Weights of a small GPT-style language model, trained from scratch on English Wikipedia.
Size: width 384, 4 heads of 96, MLP 1152 GeGLU, vocabulary 4263, 30.4M parameters.
Architecture: rotary positions, tied embeddings, capped logits.
Training: a variant of SOAP for these matrices, 1301M tokens, 4963 steps.
Each number is 500 + 50 x the weight over its row's rms, rounded and kept within 0 to 999. Layers, rows and columns count from 0. Numbers have three digits each. The size before them is the row's rms in percent of the matrix's.

# layer 7 attention output, 384x384, rms 0.0891, rows 109-130, columns 0-127
095:522378559508531597452493460402452499432422582450619595532554451535533514501478576470508448586480492475526534467589541506561580462451498470583530407459544561513502384486571527461475491441566433493435529426506421501532528556481583480601520589397615457479490558533524525481528515546466464536523519500455477445500506593447471527503428506496540493490518447499508550426465472525415443489364
094:526500511530455399543407509423538490572431397521562580494497533535488563414548639564429475449492497506409557513547652525582522524453494528478441541467474400473524447421490496603467461609493519515572492483492441601470461532528559503438466510408427528533531495423516451535523570493463558438528578534491450483475569566456473433372499397534491480573494563568521440521504469488535538498547
091:490417398473527479450446588489559454486507552472565525523488439486455480556535477468471451433467498405481528498549521481514526383443544499544407553432570454579539456442489563474539485559541401500509531476459527388498554457497581579479459467510511492514570425520329468530533468448482442517575536523516485495488450506429549410525474519458533605469615483463553506429537464586478430505480
101:548459509410508460529551557509566414460537533450503528579530468471481606503517434475388503524453572511472512465553456526506514382478516532440455536495507450496537472546644466587483541576566382567375509476433536595506529423473472419453410482477480442457509581584610500508620466409451464470494560528569528547493450409496454495560536522526393542485563496525486489557496607587503562519496
099:527454491614479498513537597581509517461586498459468531498525378470427484496413527542442445590511420529514504444456530451535484428497458516448483611565516597541494441465461399490425510482544449456470528521503508506477383564457535513470484517480611530469508516507424417483488526510384461515499501438444490379518468496464615525474506458518546584404446627462412528428470446517537479488479
101:514497600459519523534498609474477367400538543423526528409556558470526572512506588564466556515494456503515479485493444563473477573484565515565515401406476491578476482497459516495447565487545531455485435549559508515501484418499484513388543522489419524496431529491524500415411400522540507435462511405570401429552474384457542500503484451446485490492550468504494496511479537601539499472466
103:620523513458449499522573543474526480559521575530536460415509460465592536372469554662545532459489507486385472521475402459619466438452497531493485437564478556469480385401415372503406544572488595544522561535530476458521537554414518504518465511522564408565571452555468517505550513571508416386487504496546447494424474484518502549510488475525529515470501461579477468480518488518526464498524
102:500444518497492509520606535468528506462487515528443550470507502450460455424543444533473439572517478602571465560420431612500518508403555436490553498524498460552606474585529490648467522534411499526447422459516527534334477438375513548533451438562439466477557521487478534499465483368490454539549475421486613535525483490515395545481478502470537430491501547514439474586532571484514503533439
104:431389500472474530557356502458533482515503416504497532473430475549476508476505534532510501525519409484536559519523512485489432404589479482475593526486495500479460496600523534524485525461560559524539528562563549442513511493417485512518540534386540494566472437552499496565622449563562539480542579469530515511533496460461427446497455513504510484498408539471457501516547484405444431520562
095:457415597498429556495414560495502523477578549538522592504428563474480440469472494590540548375481471501509524463503407497426497521454497494516485449511567546557506553378461438483478497468540442582543549493533463552443480471578543564550463494515375501491533457637476469430592480354560531505495441500432473562502518408447503483473450532451368475477482484482517469528532493579526534484476
093:473411381584504555479532321463557456473554543498615503481492467553518487509454508490476493602492599467492431539576520436379590516352532447428391480514375625449443454509487471499433519449539588485541436441505565485437539510547497530512490509500434465563515515502468489522500484438504479543510465503458510508576479437508456520571509442438512548500488541574533434512419461514518482436496
097:598552573456483580476469479484514493514510551475523556544401526502487427500461516478502613522518414620529564488596458479450517549547422481435529505501537457504615459451449523570568571428497452491605493537522511544478487635402490478442443504605516510550411543458510527439470549486519473466531481554518479507518485412477419368507483572401447466448573558525535470496587468501486496484570
096:534569485494474446486462547457537431466486486451374491543525514513492545567481439499521381506491535552572360501502474521430563412551562543519512457510459509506535432620559531550517513520464431460447531467501439599572470419461624505559455535495516494466369529485560445446436471492542469500437510574463478475597443511432492433486451461486567446560555513611551451569455518518490467488507
098:400510466527439544559443494443490449484574566533519499581498410424471559583461532550449514483585458498467498589461490522531488451530474566441501418460498414427457403536561417620501470597497502583471526496373533402542472534515547499497437447510455482386538511450587523515533480488557500551572455571427550475553506520540552428533550479515473464482428493446589474520440495446494554471530
098:553447509531442504509632556576490493535441603529469561462474418506458463486496496478619495479491520473538518567528503480509425484551443485502563467460494502494423531500605522599558434422426514514544498447519534501473596456514543570511400512539553526433421470531407415468475522525455444419499551528462511505379535466478541581454400501465455522471453463598482445471466552493490377433419
107:521553533518490532565454462553507493449505597365458591485515402485508475546517423482520411574564441460494549468465483576487521510542516527516543536490560470537433614440477389456565510434563543476509530460480476630527487530462576517457533532584438437455490518514432344611554407456466551464507515409488529521487496470417483518551430523377545550597517430526524544393569511476469447548529
103:584461551476502509573439421540503526404486421465525552454511406541495630472490471472485545473494484547466463440553519457430518467491437545512531483426508489542501467513443536518523438499444450554519370427461452545504535578569473612445406436543543548564450624467522606385422383487552486486585423414461517493475393568461566518604508451504500539473496551472570460504514621441524498534519
100:444594480420502447506446546547545475507461540463538495478536516425391561539534474478399457517515535334544419494485555520476547542540424544537600497469527398538459440479565435518459515507502480438455437432496401543402572550593469535479408432476583449453477535561551448456429513531474531431508505474584522467547494469404491492479415447505464507496550516562507464457467535569387515538495
099:525456540477451470438476397451505446471476483478435391508434496380453519501581361426532493594508549551508498557457576433535517538487542512552442522486558513569507503447408454433430423571543494484470455404489498475587571632473578466571416484487476422423456615523503635419505596447591490487507504490542500553471520502521478505551491495462558459385428472524497483519482448463487444545514
095:486524430491488527472531590543403484521451511539478467574472559467526482509506582499559474462539504510504516565455590475593569582529539553426562500489541466577477482538517476527524486475494622598427505462462487463531428481488541448512356504499511509481582472530465600599550445511511529500468519499445492529473501443464505619402530438424420514488552490461551554622582421473436499440587
097:487512505427527456553373493482465489555495620409521404573507529562501504534472474557588462463507472488453499622539591477454505417445474482518534501459575459444602464462484576507471480564579560451502531411548548545535394474545467571545620476565503587498534393535468476478538554582503550562495568547475526456563558524525374513484549524470629481473429476489473548507574540483513514503492
101:607498458467474510533545458577414475424396467471497461516528504513561506503592518568407505449463438580521499463479495392448424499461455448595560420504453547497529422592427494514474395462419523551544560437410525515499561505557500497479541572484482548529639587444558512427441426496548495554483545542508526556449409461453441546620474472472463423448563513477507449542519422545498459480556